Part of a small language model's weights.
Size: 11 layers, vocabulary 1344.
Architecture: rotary positions, no biases in attention or MLP.
Training: 124M tokens, 3788 steps.
Each number is 128 + 24 x the weight over its row's rms, rounded and kept within 0 to 255. Layers, rows and columns count from 0. Numbers have three digits each. The size before them is the row's rms in percent of the matrix's.

# v: layer 7 attention value, 64x64, rms 0.245, rows 5-63, columns 0-63
# o: layer 7 attention output (transposed), 128x64, rms 0.239, rows 5-63,69-127, columns 0-63
# gate: layer 7 MLP gate, 192x64, rms 0.307, rows 0-7, columns 0-63
# up: layer 7 MLP up, 192x64, rms 0.281, rows 0-7, columns 0-63
# down: layer 7 MLP down (transposed), 192x64, rms 0.153, rows 0-6, columns 0-63
v5 098:138143128140081164100131130136090157129135141084132128151131120123143126091088152137124116159057151112143125162112118121151150111133144147094132140136121089104081155146150115115115179173132137
o5 065:118145081100151122153117122103127163112138129135167136090094121154091098144118095122115112098136146121115145135121111140172138177069137162161098170143097126121127151121097133157159129127136160
o69 134:129124138117114187127119120131095115147149148136158170074143144163154101080086113153109110110117133127125109146126097135106128165116115177113118134138097104146149176149090096106123139152130132
v6 100:094113130154147102131128125128149104108106146129113133097108103151121138158103117146143112077156115149149109092143113121209160118131168169143111157103124104147106129163118093121136081139124137
o6 059:136125117137160122165172108092127118086088151123139052143113143153147147150111122167111149112114149123155117132115129107088142126129171111130121111121160141113094160140109076135130143120170132
o70 130:097129127173119133143147149117077157110123114166093138105165135129187139138119136133160148098105113111129179094120139132122178118146104133088119134087107133134144109138132163121138123080128097
v7 109:097196137094152097090106117106111146119121101102114100104090138142186141127110148138145132145128119136116109162160131119144097122157173146137144134102148122126121124130125108103121201118118119
o7 082:139097146159133164100104130139071127145115131174145140135146122137155124089115122106140100155117114156098146106128145120143165132134139128166131141114159115145117131180056120107112105084100123
o71 140:144134131134110108107121101101109143146125104162101132103085208142137117087095159149134146125126124141115113114097144149160114156153134157121158167140143121127149146151121091092100152091123096
v8 085:124149113114116150146097131148149131116132149105117111112126158115118087117192139165129117187122136119135158108139138128127121108177101142115111141120165096133126142053150083126089130133150116
o8 069:091115159106150105109122137152121174144138114135092155111112115128090127121157137117161160157156139111124185151128126130138130124107122131164141113085096090149134166115159112127166102103077106
o72 102:159089122121139171133107109077146124148140159118153126138090195136129111112158131135122141125113146131139107143186133120162131100113088116131113109133097109096160163135145144098120109136077124
v9 105:098137165106124140122159180169100141126091132128145163112147117132138064156146121180163130136144131158108142142106110085146094127141139104127141086133130143123087134097123114122100137108101143
o9 078:085099169115135148126117158136169152139085088140105190115120144099123127115138092117152123150154120086129139136127107161155113179138124121108121146114117131118115128106159137159125092123076152
o73 120:112125130114145149110150154134136142146076072148148182120128145119137121131095093170175160162141122119128114124100124166116107135110107095137135123135154109150117135114151151119072107151082112
v10 098:114162158146170119115152140123090127132128132103106145128166100137160131161130124116118124128157129140134162119131128156131156090100128108070145088148122125154050158106089093128153133137139122
o10 073:132124075145142180161126156151127125111092113110117129139117158135146140142156135168173121090115111100175092123119096102117161118133110119131117110172147130072132157149120112084148117131125120
o74 121:080144100134159166114163131103094138146072140117154137148165139092174136133095132128128136133132131139148084109105093184124126136111147112111125142171110127121113140131136142073118142148126097
v11 092:099116100115145165161121110148163123092137157110108119160143082148111110159159137167147113124118146105125119091133135092110135154109085125120164155155088123163083142100173110143124124144127129
o11 066:124126092139146082135135139119104131142144128104108139105145111160079133169164148107144089142148125095165120117120132115106154142124155141137092172130107100090132123091136115193126130146126178
o75 111:139097086144125154147124128117157156118139131102104151141120140123134137161174135131148149109091104069195122118166163106100118120081098091107141133145092122133135156124138143145128098152127111
v12 114:120108131110081150091112161118122087166114138116127150171132109109151125134157126077128145124158123164120145121130119104156145150108120118140149128132201135123123076117119084078153124143132131
o12 083:103109158137164165115125151170116103146095125142155131169111154132127150114123084106168143131118137132100145114113104145108133103149129145175154116141105099132134121130120126119113121033108141
o76 133:087115092152101188117091164160074159136127118123168124153162104137139159125145137126154128136130126102109097142106114096133149074131134121161137136120134134122082118128127155133149087120150133
v13 099:152153090143123160129127113126118123192144111079144147119112115116142114148097113111134162099136149134106184193133126112090151141101137119075106102108128117108134133143127142161154113122100135
o13 056:113078152144099090112154135140167146086135108146142122135136139145131158160105120116104124131123175113091116135118094099089147113113106127131179120145162159114113159146128105072131142162113145
o77 127:097138103109110128122123151130127130118113124116135124127135170177111117150124124137124128106155163144040095158098101138108110145117157109115122141121127125118096099133127146144147143206164146
v14 103:126138138151123148114136132141171155151086094132178148139155105128119134140107136139100185120142090083110124102118107132170119080183149127147118102118106147154123142102147109116115088118131155
o14 064:158138171121129091107120170139170091154103118138136169139113134118136106118116097141157125131119159088118148074147083101119143109140116137151156079141154128113094144102124145126136157144087144
o78 130:126153168149141142140151146120142151121117100155134119156144101107098156114086123132127176108086127095106155079158089137136152173143108127102096078135135120102125133117156116145169144130110099
v15 099:149114144107131130139168103112154148126111108108134125080097106132120124084179112143128123143125144088113129135134147096171114142142142138155154115072140137102135124098168125188162100118114162
o15 081:090128185159135117150134134142102173129158129111102160103103091134127159144140148097150132147128155080101141114082149141133134132132132112162139134128091104143122160146128100119119135070084133
o79 114:115134153090131077103121120105160146139157124144074150096132128135099157115135123130123120120141120093092143111156140128134128161147104132149140106102123128147136152111225103154120156128104132
v16 091:103143179133131119115128153119150160088126120158074147106162130153142106081096125117092071125122124127130090141133144138126133162137148116142095083128138106154114148116157139159094123151166129
o16 066:113213144146106140126119098147101139128158135135122098100115106124150096120134165138087127073136144161156117122133090148146097159149109104132134156154071140118131144134114147111131111107127138
o80 102:160136155137121141129145140149138127118141158120099149107098122089134115118101163145108116135117097181129146106145116168134130186136119094121120139112108106117158152163166115125091093094128063
v17 107:114148079145100151148117128120117148134124101117148106147156147178135141175110122125076049099128103160131129118121100143150156110112129097151099151144145127128155111115125144168160115140125143
o17 085:145128112146132130129153139142150095102144162146096094134123149128126105143097097167109117129116140142102121141145105117110154127125084087101141113111125153126160110163153107165093154143204085
o81 122:123141062134118133147142128210160118138134113112139106152112157154099152141109120127126079115101107121115117136139082136112123130194081124120119124123146140104131128139154113156140125115168124
v18 118:127108089129117141143160120126102140118081174112175167092109150175104142161112118143181129121096116139086146132147124113165146145118120151135089110121154138132107098134147138086095136119128113
o18 081:149133125125126116099170152088181148095101148151165148100139122158141129110108094125139149151138100143128111106136144136118115151102118096081120100101138126138083150125134170134072158141162137
o82 136:096101145160139144150138137154139119125116103160123154084120145179140122136166105155170140144136115084078138158126129118086157099090139120110119111093143138148116158148114125122082109105106155
v19 099:147075115157135176111133173117102149102146119133109130096154129153165171095166105133133122166106118094123126130125139119105123132117138106158129159185129086108104109090145102108128122152146125
o19 077:161116157125157149135110092100126116093141146127131133109140087139137127122193138132100108102101113124195085129145147174146163115136112100150118151111132108112135161116132125120109147122070139
o83 123:104061116094148154100130119166117098173133142130140155136156085100140113064135124095137114116142115121174121166159098125141121136147135142124116164116127105127108138130145145137131086135126169
v20 097:122128144158084148112116160148129175153118135092117107088132159129084109126120162150119116132102140130112146131118123119133114167136131111159146088203079122148130132118170111111113101132100105
o20 076:072139097116133089097121144156163169125144104105123159131132149109102079165183142113133113117122122137105129142126146115114125138095141112110143137120135163099139109119163142183133118186130118
o84 116:096101158149123164146157138181149140137145113144094175158073093100112094113130132148137113127133119104117141157148096137126109183130118128128116117130117111140161137147102095138144081117087127
v21 116:151169143123145098128104131148086111148096150177118118130130165093124122123108132133111166131120165130077141161151088128168129114136119088113105165140145123118135118086172118109090141147110104
o21 088:147104137125140136083106109130144099133119170165155141135141139106138109124138079118123135153147150165053134151109154174148116086131135123139132089108163131136114115128104178131126117141091106
o85 135:137138140134131154124092072143143147180125133138147148123129136143124096150111137147134136154117169138079106163149094162146113104136103094122131141150137164123108139102075160108121121095079097
v22 090:111095097116114091116117098168137110111123119162152149139137155162107132155125120113149147120076157117137115095159145132124114080128144139099124098140091181141175169158128106145142166125132121
o22 062:103139122122132115115124164133167105132146151083133127094177111140128133166139087150117122136154071154159118103114170109139117118120092185112102108143114103118106114111157141133133151133168095
o86 115:164104151149142102161150132118134115130130105105131121113131149147151129148119111135099073158081129140127144074134171134108132111108107145093104105152175173137141113128090118105133173168113120
v23 102:157129145101154167109115156115076157113168118126119138107163099116110143104094186120117105082111148132158114081095113149100147137119099155120117138139116149169117141128167135129098122144128123
o23 066:141166104144119079136153118097109144099140112098132102136154121149144134140118210128110092091105125127158124093128109123123146148127135090117110156149118142118161139163119116171085134141164142
o87 127:111169126138130144162125151138128136132148135141123097123111089099144097137137158171113102077121113096145097130149120148139152149125123150137086149149105125150141157135071160131097118163076090
v24 097:124097093123139154156077127136133133137109115175146129159140119158152090127169133151120137101081140115100138092112118113106093114099179127115127158161120128132139133109115111118157186166146128
o24 078:105082113126121149137133120164139128098138140124177140104170105132108158103152110102102097158141087126157118162161141106160142143109130118092082147081141121143112139120176112141133116132105164
o88 123:176094094113126108105108144160135121170123142104136154146133128148135117102125099127112110122077162130175125088181150108141119107149088125113112147160177121106095113121120142145131155166122126
v25 103:112093142159153170154104117126113110165164139124137140115092116119120093159108142153129110148165114129091141147166102100141100185139060139106114130131102117138135123163099119096120121136150123
o25 083:145094063132126126104101100176133133129149114149129103168121149133109126125166141123143124149118165129120134125179139097137130107120110068116112109129109162103163106124144121144158082172148133
o89 109:129108122143126130122102114076117145110125100178128133090151117132110097146150158141167167127172129136124132161117155111114143130105147078090140102106135099109156114126135153136132072156146175
v26 100:097100137119107148143095124130157140164104110082113095145174142129166099109097116113131130134133161131102126127118177195135130124124145112087139170102158112148103099147103145118103156120124130
o26 097:148095130119120131174147109167120095095158117132151073131136103133122148106127115089123132135157134166107151166111141120115110107137168138067118132102140126138123094155095128119134115149166179
o90 110:139089097148105160110134146103139113116116148127160135165128163120125160099099088098111130092117149182131121122156133147139133136099171172146140148131102061123115125164134132138132103131106098
v27 102:106115120168160127143113087163087112114153129116124132117154109126114136136138143117119146143107136104103117175138123162091153108110090130113145114145149165140140153143123153089084084114197151
o27 070:156129159116149104115139143107140083093118140150178116147119170131131097124128150124121125126093168155165109110118152097129114100106092097132153096184121136076123110144133162114097136136149147
o91 127:152131135139161143119154082087141113111147161139152078141129085128125106147168164119096121115120152157142116150150128139088154136102136090127141084126111148079141154134102129105090115160145144
v28 116:172147148059121162101130148169137106152099132121087125108123124147148138149174173153103159133122101106158134101108101104122077145115100145141102119144132166110134115128135125133107134104144146
o28 085:107133167103144143133130124111146130125131066168129128108122144130096098143156115160146128117138097126151126072164148146121149130148117110166102127087165123115135133097163159152108111085083155
o92 139:116155170095106135115106167084144110132106100155128150138104108120103114129129142156135130135154073111152082128147139075164140146141093156175122144161147147109094127108154146150106117130114127
v29 084:113104096145125130089177118136164109076143119122125140128140103107092138116113113145099129115092133162083140168154184116108143126130162132117159139145094096159137123148130153157116137119157088
o29 068:115134119109097137108131150121139101146122131118128131153133114181113115138137146120109098139146121099109088150146087133101145178094145142137161161156093151074075152106119124129157119142137185
o93 108:152105150129154130138164122098097132117171144091099136129129104101135135145154116093090149118090130151090169161107134119104114126076138122070106148114138134149159134174153146127118157122150124
v30 106:157111171120136141131118117132139178156137167135157131116095105121179113107126116126138118088104079127128139091159107106093122127131114157116084137135154117078174113139132148136085123140124161
o30 068:131163146123096110162122147143140155116134144188109163111101157101110108098113105169123136129125105141113141155133116107163148127120120102092104121085115142167092116156171118168108112112161105
o94 137:111141151120119094123089122153161149087113156149150110074133112128142100079126136139123136111147109158153151138118122071158152114145122140134132136084160109107106141135130158150105118192114153
v31 103:164116112079097154149146140142133153149106088075129177081123138126103133150140097134146134155137093131125097169145127126178112109113144108111107140172126110158132108097110126170141129122128122
o31 081:089136138145145154153157150109120133089106096155119124144147122125137164134128101126132110118139090148053134129107093140095157148142168110145121102084178164151127119129130121102119145125110168
o95 124:074100110100153119101163144125155124142131065084143132135140147129100118120141107114144104123131092151096139132136123163124152170125124145121109149107151151098156154120177136134136130107087178
v32 092:144141133154138075158151136151145102101113149081114111130145129108135121131106146164152092144148109124116080145147141100125158116157145147136063107113120094129079138169143132119144125114166153
o32 062:156147174108136123108133100076127149116105101160107125103140060108144094136122177148113181136143138157127149138133133107118131174109165118104132141121152135130145128108084127085136116130148124
o96 107:146155120146121161119173096094133089085116162125118149105124141131170123129083105156129186121146109153131113131103134139102144161133147106093142111116081121121158113132146116151129137078165124
v33 089:165132108111132135160158093145128107130146169110136148113070121145102103148121165055125109154151122152151121122114156125120091107084154113124119109149135130130129127146138169156125125100079130
o33 083:137139097148107128111176142144135112107100102126098115144095206129132152173117126156158136113152079122105126123096140156063115174121160132135129108112126118129126126114160120130103144117136135
o97 092:120166119124132072135161129144165123112162129090115136068120117146104099188148139136118105133178108142124091135108137134109134112147160150139125132126135090166129122091127102142117143106112172
v34 099:141127082159115133155112130173172156092136178135144106156161107117179083117125127138118096106163156146117102137157141111110117111143103119137085119100118128113121132116103163136130130120096167
o34 072:168187133086105103125122102122186104135156138090106141150082139101114127148144131133131141124173133098115120167085133140169091108123130146105111123127099101138135114117143140155136153101149136
o98 119:195144082111108133115130126154156125086143147133147132116122197104155146091093113125112170115143114138134125127115141139131114120123107099097144106114111113125127110134157156167125084178139109
v35 095:119149142119140098112091128171102138133153139190104118147111113131128096118156129140136138166067157164099148161131118136133154121081117149131108123114119121143168095122117137074157113110121100
o35 071:120127074111128157157151150118177125152099133094154183123103178109165130094130115103143134170134123148127127133121111108142128095111136111087154084138115147116139128130123151128110103078125158
o99 111:148117140084125099119097113154109100154160171126110139159112114141148081133147173136130114164120121129123144151141168123144110100121092096145141104167129156145111117148072152077105122135142115
v36 098:122122118117135110120113130116103132133170111126094143125126080141098114123120119116168129121123132104175146088140149102125098176128118099153140171160094100141120149138135138170110191155075134
o36 092:116147104126130120127125153124105133134146102130114110097159171121140109156127096115097096074119116144146122112135149162127130132136171163110086204117110084139129124123139134162128091175108135
o100 102:128132101142097110127094103113088181141144107120103158108129119151101135146159143094163092114123106117177146136119163151123099135107127113111103200114134118155118147114109122170151124159124138
v37 089:172153099112137132140133143145131131082088099125106107206093127135162145129135136148156132133157165122121139141142121103120088107143113133131108144094102111057133131163112121129117121144149108
o37 072:125111151101145139146093077056151092134132106124165096123156094162118131102138134128103165128127115157126151127155130155141132137130121154171112119131157137121129123096122133098167152090092156
o101 111:170160099116091099110107092116145105125129108117113137098110205150122142107099150159144189123137143091142114139107115101120105124158125142093134155145125145118150150098153125110127137147160115
v38 097:172122148164158176176136147159121115088110127119159117143133106144161095106132125140120101122133095097115128130120112164124119112097106108154112118158171060125143114128099130144103123093129107
o38 071:209141118128109124105159119072153105118149136160144116106136120144157123102092121082147155093143119136118155145149111135124085182148128113107155121126116116104106149123133150144109106107143151
o102 114:144144104132150123110148090150177097089106137138146122138130099125133103122126129143143112109132142129169100179132094128139115122152111106097100177134134109095131128116199131146079112120141173
v39 101:132126116141120155142062091118143146166161111139120113089141153167102100197095133116139125143157150124127131094158168118118129137122118117114112115101168145114136111095144093103123163123115150
o39 079:129073086158133137083112135186102141136135125119135121132143167127150128123141137146161108135112138163118142110104181135080116100152124118129165118093141086119167116149130119133084117132155105
o103 119:127097098150117142120100145122150117110156122153145111101127214159087112159143119152146105115132110131115125101186142134119141152133140094162103113106130101130096127145102116148168103147114101
v40 105:104147110128147164161114142112102112123186094121097119122126131124121098178106128133118141128102092121151095150181102145103104170126150130112179114124096109127123147176132132141106085129145130
o40 086:135088148096121118125115113106126124110104122142098072178116108147109107150136171143120107123131146154143129147158142121100128159145139086155138159135150144102087099116103127132125123198166150
o104 116:120091127130134112120134143109097126131160060130108098101137153152141090161130176166105118091115150153147136123146123127073137163131129140125157157156125135095148099116120105118121103178150137
v41 085:120128113112127131097126084147137072132164065123091160123129133165114154139159121148123132153152128139147108108124076128166112143160100123119119132107091145151125188133115095155149120127130111
o41 070:120145116140158129139118121110129112147160132108112090122134092118091129160142131149127085135112134107163110091162112104130142102156087178159114103153120163125171160109133098130190134128107099
o105 096:146127146140136133149127119056084109159134046135102130138135130150122134152129170107132111111122090110117115087128149172144138137168091151126124126141109151120168108115145160116144133118121141
v42 106:111130096119178116125101101124127149115113160119095106149138138166112116144135148107092136138119147101112132142127142153147143084106102172095141096177119139142198137126105132119163114129121078
o42 089:115147090121140140140144108112172126107122133097185126133117180113116097146165116126184109145118147179141121098087130090140134078126122108125140089146121141101144120145123147094141133097143136
o106 121:128110111124152113156128134146170120143141156096129096154124171125114108143159176123123102140117122131145120128164144091123115089102126149081102104155142150078170135152135120067140143121127090
v43 101:119118140137139125125147130129139090120084117164139066123117129183123147174096156138125138169067114149116107146115112107126140131092133155140107105103136156173132105143118121129128130088152168
o43 067:172107152161144155136155137138101095117120095179120156104132080118161122151132088180125139136149092139141108115122110140115149113137096078112144116169114124117122107121133146122086100121164140
o107 130:146106157133130141148157160107142069142122140176115113128116122158140117171091124161124101160125086129116145111145153078108118152124110119119142080140137139148122101138112115140091152089177130
v44 105:112164118142115146096138144078161160152125108098118093125130111087142144127134089144113134176134128183146154114106120120138130167125086146118134122115099100097136095188142109109154142136153128
o44 075:096122094120112118155094139134071149180132109128122157127128102141089105118138147118164131135158112101161122157104085093137122140138141148104152132134122171103136141100086123117163133157174150
o108 133:106129125099095145127097136094062154133144108139109127152117143120083142100127141156156153139145136129123150152120098070156146140101123150142123127140091122123135118168146100117187118136178132
v45 101:091121170123180118117113138110110138106135160148138157142116142108140125123158066109111182087110108124099114147163152115117095126141138127176105113137123109080125159124121103131171125154126140
o45 095:137156179147157110107090096154114141139133168110145141119155086118134125145133120121150119148135133142145097138074104146150105092110115159178125151143119121120099146145087122094101153145111078
o109 113:110127163109156074090125129174109155128096126135105158111145132113169118112135139107128162156081176150147147126094128113126146125134132118107155138110144127071117121082150134111109138173141115
v46 089:101131106104123160183142125116151114126095133069141083144152146137105127152160167148174109163133153153113119143165128118151112081150098141118114104140108120122106120087109130145100107126150113
o46 073:085091161081136099151132145110147119122156080120098117139102109107096134137151129135131146153161090153116155167117127102130136139100170134110091108127155133130173091125166130128147107152126162
o110 101:141096114126155172121145115100177080143124121115134108135096192131118140132130109165151168118114120101120138148143122125092125101127135147116146093132087110107172163131177140128089105117111132
v47 094:085097087144101102116109140150149148123131162144138100150108142164170116123103163184141114146179125148131088101090154083149102103106122149135120104139125113145128129149110103117119150129101128
o47 057:148160087129112109104132107116167122116110077099138152122111167142107136143114113105143089128169081161114131089090171144149092145157113152148150115136136139147149136100138121125167161107124139
o111 121:148108079135091153150136153157130122141129114154137149107126179115152128111109111148154135159143102134182136085110161107136109097127111137080120088119134075165159101145119136148122104117134120
v48 092:100096147076148134082097125104115171152140134165118082104170135143121170111153135138098145129124113123132143118128102123137122119153115145144148086142157136099094151099149128171139152133160089
o48 084:140140110115108129143083097132117181148153133144144145087101131091121080116137162163165089125142133123165101117114129126144127112132110138159119173109148102138168159147122133120124116157075097
o112 107:097105171111183153131124178159115120151132127133135117155126114085112136103127100149105108122126129121140116095153108092141135100137116155186109129141154137112128139165166097096095159116116092
v49 111:141092112097118125107140111128124148142143138102147147092093104129117148100144103113150086109122187133113121134162165121179101095131097135100130171134178111162103140118129150136119162114109094
o49 080:113099131133134127134128113107123118115165158114152094092140172128150130104134104125129117080140129140085155152134163164112134094107140161102111141077115108166183148175130145122104137095107140
o113 125:097125113146132113137146143098119151138162133104145151082141146136126139112150105078131085124129118112083110152115170159160140101096134142112109151110131115162143163155170155118086149111084148
v50 099:173135145140118137109131090069130136116127156103130093118087133152120102100110107152094158186144133092139149098132144123120134120144131133132122141114119120102142133106202166124107095137158141
o50 070:129159164167130093128101117114125153104107168153078128105120103125103157180167148104147136105108133129132119121110158111120119129133129124173164132121120151089082127120149104124131157170104092
o114 124:142130143109123112130113099124136128151158166180125104091116116165074114094122136130120185113156135118116142152174103115131110144125131156143098097127099076130101167129152123115172134098124132
v51 096:131113155131137124080134158087128120144126162104191104087166152111071132119121114091126123138126137142124116149096135140165154101154128142131144157096120164123142097144152110108083108121155121
o51 073:129103182116128142108100110132154111126113138133111126144117095111178173127116131142130171166120164134095165174111121105137093150097128092107120122138120145112128102155103133112074124151171113
o115 108:105108189140152145161129142093135127128148148157142085140139068101106135137124105123149132127146119120095155167110117118137146104104135188150094094109111130156155127158097114127143129105101105
v52 090:137132132152095146097158147143179148134120087092115118136150160104155084118134160116143168146103100123128146146154154123118128116096112108094116110150125112087154117154114113086179130123083135
o52 073:109119137116099151103116157145112130135118103114121184156134079144117126127128083095152115176117121156098143115083141117118128148141128170138173109117105108112117108131144131183158131095170149
o116 096:108114129097114151107140116113156101111111105109145177166135165103125094086115140132143115147145115162106119147115086107132127157121167154094118115163123137112125094129122139105178102176156162
v53 102:171154117125107162103107120134120127154100106115126145128123144144153140144098115093127151143124135088169171122132107096072138175121147160118157152133063152117136079138134141130122119124099105
o53 076:144128063138141129157113142114187121126120111109114103148141124152133165142165130122110152101113126096152146095182110115126153131147096093132101138130157159088072131094123130130152134104136145
o117 127:119093136111112109145109151156123147125111113127101132149111126160078115119115140123121140134171112106103119138111131118135099155113162172155139166143163124151095109131064090122190118163127152
v54 101:124112137191085150104108097159135125158100097188141105096149135107137090126097120126107120112089106139100104131129103127139170119147118128167112131129132160109136121101108153144137166134152159
o54 071:157173070108127145097122097135077131116183166127156133164130108119120128152146126140118093138118129099110114107104137108114125137108107086151126110138117130123120140121149157204137116156142133
o118 129:177124148127140152108137146163126128098139131171146142149155123116119110088092085136088096136100149171064166110143110134128147145137082121148118098096150144115097121153123121151148128131142120
v55 088:143154101135113126168116104102050090096137104128093136126150126158132147122127173135086099151142117109140145095147108178119160140165146111110117154167148122142108107123152123140110137126149127
o55 058:179125115114144093109149159129147132115117130171095061120110161153111070121114146157115131087113122134171140121170152160126138163120118113100118146136131125149092161131134119114109113139150105
o119 111:148139087138138178140121056124105116152122134114130101131122113164123150154140143141091112088114132123152082136194103165108131126165138119128128156140129151111135157103115104113146130089108139
v56 095:107134153097111144130142162131131114112132109094157122090125135148148120195149156134131123121137102104165109124130128171100144076151127142069118105152165127095118156114134130111125149072141138
o56 075:147129152146128116108121145161133120121090125179094126107114150125129095109078105200115129122105109106150149121125124117148121173155111193132130135130132118141133099118171101144105130142149086
o120 113:101109141094145147124169157090139091077069121111172106124138179125162121107122110152140124101136114147140079122144140129121150148126148152151129110136135138107140146133154134078089152137113140
v57 112:078123138136133150122111123103123131107102107140119125102113186110139137146124140122143124147124128151152094169153134103124124132173162098174129104135148077131145073117143183139167105108116113
o57 072:161131146131136097128152134155105117166150123113064130141087130127112092142131117148120109182117146129122147103106120163142117104126152137171127130130109138158162084128130123167126104059134101
o121 133:123065143102144102098145136187104123132119121135086123157104137117112107110129142145118130132127129170099153152123139149110136159167181115128180138116144112121162109126126100117097103083153135
v58 110:129119158154105108136176131127120068133143132128085162172162134119113160130119143134129089185102117134133081114090153107164114093132135129150141148137104088106144125095143118139146106135128107
o58 061:137096143106142160107132127112165079117160101105091117131131117117148139134127126152089123126135092138116111078163111157094161179172160145152141101140131141101160131099135112105151124141102161
o122 146:130140150116142159132116086125114084161161137088123171111168081121138120153118119113150118155112113130156146132101116139100122106168125162144157097120086099146152127090143135160149117077144134
v59 109:135107144156125148104115107140169091179113099137122159097167143110090077143156141128125126111120121174135091108141142115141119165100134112105125132104161158124121166090096131116121113127122177
o59 080:070108135127107137122140144187117129090162122097096098144122094114133149147120120147126106127148134105095146154098118104104133141132119113161134124114121143129131127170199115170137128091174131
o123 126:147127142155131154080123170073114141125139112139149170150143129130111099164151113113118093149115122162107136075137142141128148153128115100173129077116118125106104104121108170168126098137124113
v60 099:124157115154155136151101158156144158158115104119108096085110152143124121116155120130090090127129153160132127134163173121093161116125085082118141120085161134142116135097107123138126171101102110
o60 069:131105131112144138097097075164111133134183134117086114142119102099169135134129131159170107142130106157109157139112152152152104096180118128100126120114101114149171128119155129131129078110140144
o124 124:134111105118091120101149145095127137137145169121128123163115219127114127137146132104104073145135146138115102144135121158170111133108132060148116148125115113125131127169154119138125139130129094
v61 106:147123115121124105109116099121155099096109128142141115106120152120108128079105112177137158159120116115186098127132151125128116154119148140086152191162122135142147101107128136101113175103146171
o61 081:118095127157097121129119149090078158128130138158115133119145101119117139138117074107110078117143122124129139129118140123154142136114137154172124183103162140164066125164129130151136158092139148
o125 126:175107152115127147120123115082134121141109139145154121125121106156110108123142090096121127142128090142176159122166180122153096164093143131123120123130155144131120120129081116115154128055131153
v62 101:106088116123157096134101171128111136111126178112135115111133096157155132117116156107150080119137149159197123099160115170119127165115153118149144102101138089135119117132141102112128106124162115
o62 086:148130119147087113160132121160133135088137150165080091117127130105192158118115143156120161085143111115196116116136137105131129123156153111127096152106116089140118117141154092117111119125134124
o126 110:125111128168100128129144160159071154123150162134121100129106114126188138110135155152143122095160124096174123126106144136131137098124146105132131139135120132125134123176130111093088088082146093
v63 082:129132135138074121169116088125142134123097105124116105139117111158105126179114150115153147097083162128107150169131152166099149153137108157110150156158123148133105115068128135127122138088118115
o63 056:115143062121140117148125129155117099135149123092176114131154169121128120100161110138112102114100121106139114124102111125092114097106154133092126134141183134157111135132137156140126149202121154
o127 105:140094137140116155144147150150173100096108148108124137153096166167119139155143107101117129093103127097087140149180140126098094157087149124141182119112103147119106160132109115114104110135127143
gate0 098:088123136129107094062119117121137071126152106121104134115130120117124149125164145120082113094150147129106110119123094127157119114107136176145103150144140128088134071140122124145099128115174099
up0 094:104165106103138135157154112092116072168154123134117118134111148105130124133095173140146104154118116115109160135131146109168093172102145099109086098101163129104122109148107113140122091144143108
down0 098:097196116134114143102174106106099161186129106151122121124101147150158144117121116128102128133118139180141136123129102132184107126089130178108127114139100136129131135134111137129091088140123116
gate1 108:141102119153118148122105174109162119103123128142132112070115134153117124131163172121116124139144136107134133139126119100171142120109118079136159161190104127105128119111141164137127178126127186
up1 099:164138159116130149152163113155098152132112119123114132122111144140081169138143119157153112119115122087114127120101129188146131091117148169127110153095131141098107133138181140075095125089132136
down1 114:159176127125115175152142107124160124081137128092115119113107095102165153115157128166131126091094136175137104098083143167113132136122159113118129136118151150112113098143114156145101122158132098
gate2 107:090134120109096136127107096130114103092135093097126133117143166127169129100150122098080124107174147116116140135122157104105102128080110172123152084108104128131073146101106139104120125116152131
up2 092:100138178153140138118076142121146146154136133125136141100138122132139102138082087179135125094130152090143144161140138068133128160113130148103147151124113157110143118091110146130144177163118138
down2 099:153141110176122115126075149173123118154139125120123142101106141115142131122089124125112124151126124110119126161159119108144128142080122145150090134125095142140097071094181105148156166159143152
gate3 103:139138129124164161160188130099164117134136152090072152124132138111165149117148130124147159130161141137112138092154125112090139116170109163155150135146129112102118096145103107128123109154177143
up3 099:171072133124118089132128160132131146127143118140119126133135118145165130171145138155143113089133127086178147139151084143134143160124146093168145112106120196124137158109160100131115140112127118
down3 102:085132093149117134161134104176117112122170129113148104163128154087110127101099125122147135146101108119125125103132115099147176133084136161125119148149165148128146126133115113143123187067124133
gate4 106:164118153139125105174140145112121142143139122145093129101099110108105121157138082082150132112081160174132129128126129099115179087099162164114143138138172106128110139105135151105136128099118148
up4 107:116169152148135082143114134122149103154126121131126142149096156161151128061100100118144099096126099171186101158150111107129146110100138111149151091139128113109121177124140134144129108136123144
down4 099:140134108126149122125100131096182114140153109107122124069141111144153123139158141135117138092154143111117120099120134104131156158139149147106121133167112100142080116131154119104179163081183112
gate5 094:149107164183158125153091094111157093153175150135165122165139151154131102152153154110150170110080125113100147100148111140151132109111151143124125113110150123128101130118138140155110155106135155
up5 094:116135165133144093191094119102137162187130099139163102098101125117103105166097077113113130130109138162118133162150125144144135101145097129138151126150129146115113139119096109116129101121164106
down5 096:068107117102097136132138151149139089146145112095112115150160159122130117081130151106136183106148110146106142132152152153140068153099127162116136099104124110146119112104158159161146132123134127
gate6 095:130119130111143111116091072154144071103070115089102147115096128129136109114107144088137136167128133143137194152119111139109143143115155110092162145123102090132113129115129120137142135116153152
up6 094:112134140144074167099116097145149128131145103109150146120116142166125049169134125109068102146128121106114129145101132131113112120129121122103087147143155124145120091126144159144134155084120122
down6 096:119138128118107136132121123112160154191140076133161103161112130156123120104147102136112136138111107172173127111109167130128133115125137095131106156119154059130098158142148128151119138078130109
gate7 093:131102128149089095142100100096138169127162117132124123143103145111144111143156171139138137144110139122099151142167083177137142138119117059104101142131114131121103165124143111141183143151118135
up7 101:179182077127167165145133150114124149130157157157119149126138156162093135133147134137090135121148181110131159170155156125145132132108150154146136128125147106134149135139130161131109098162155142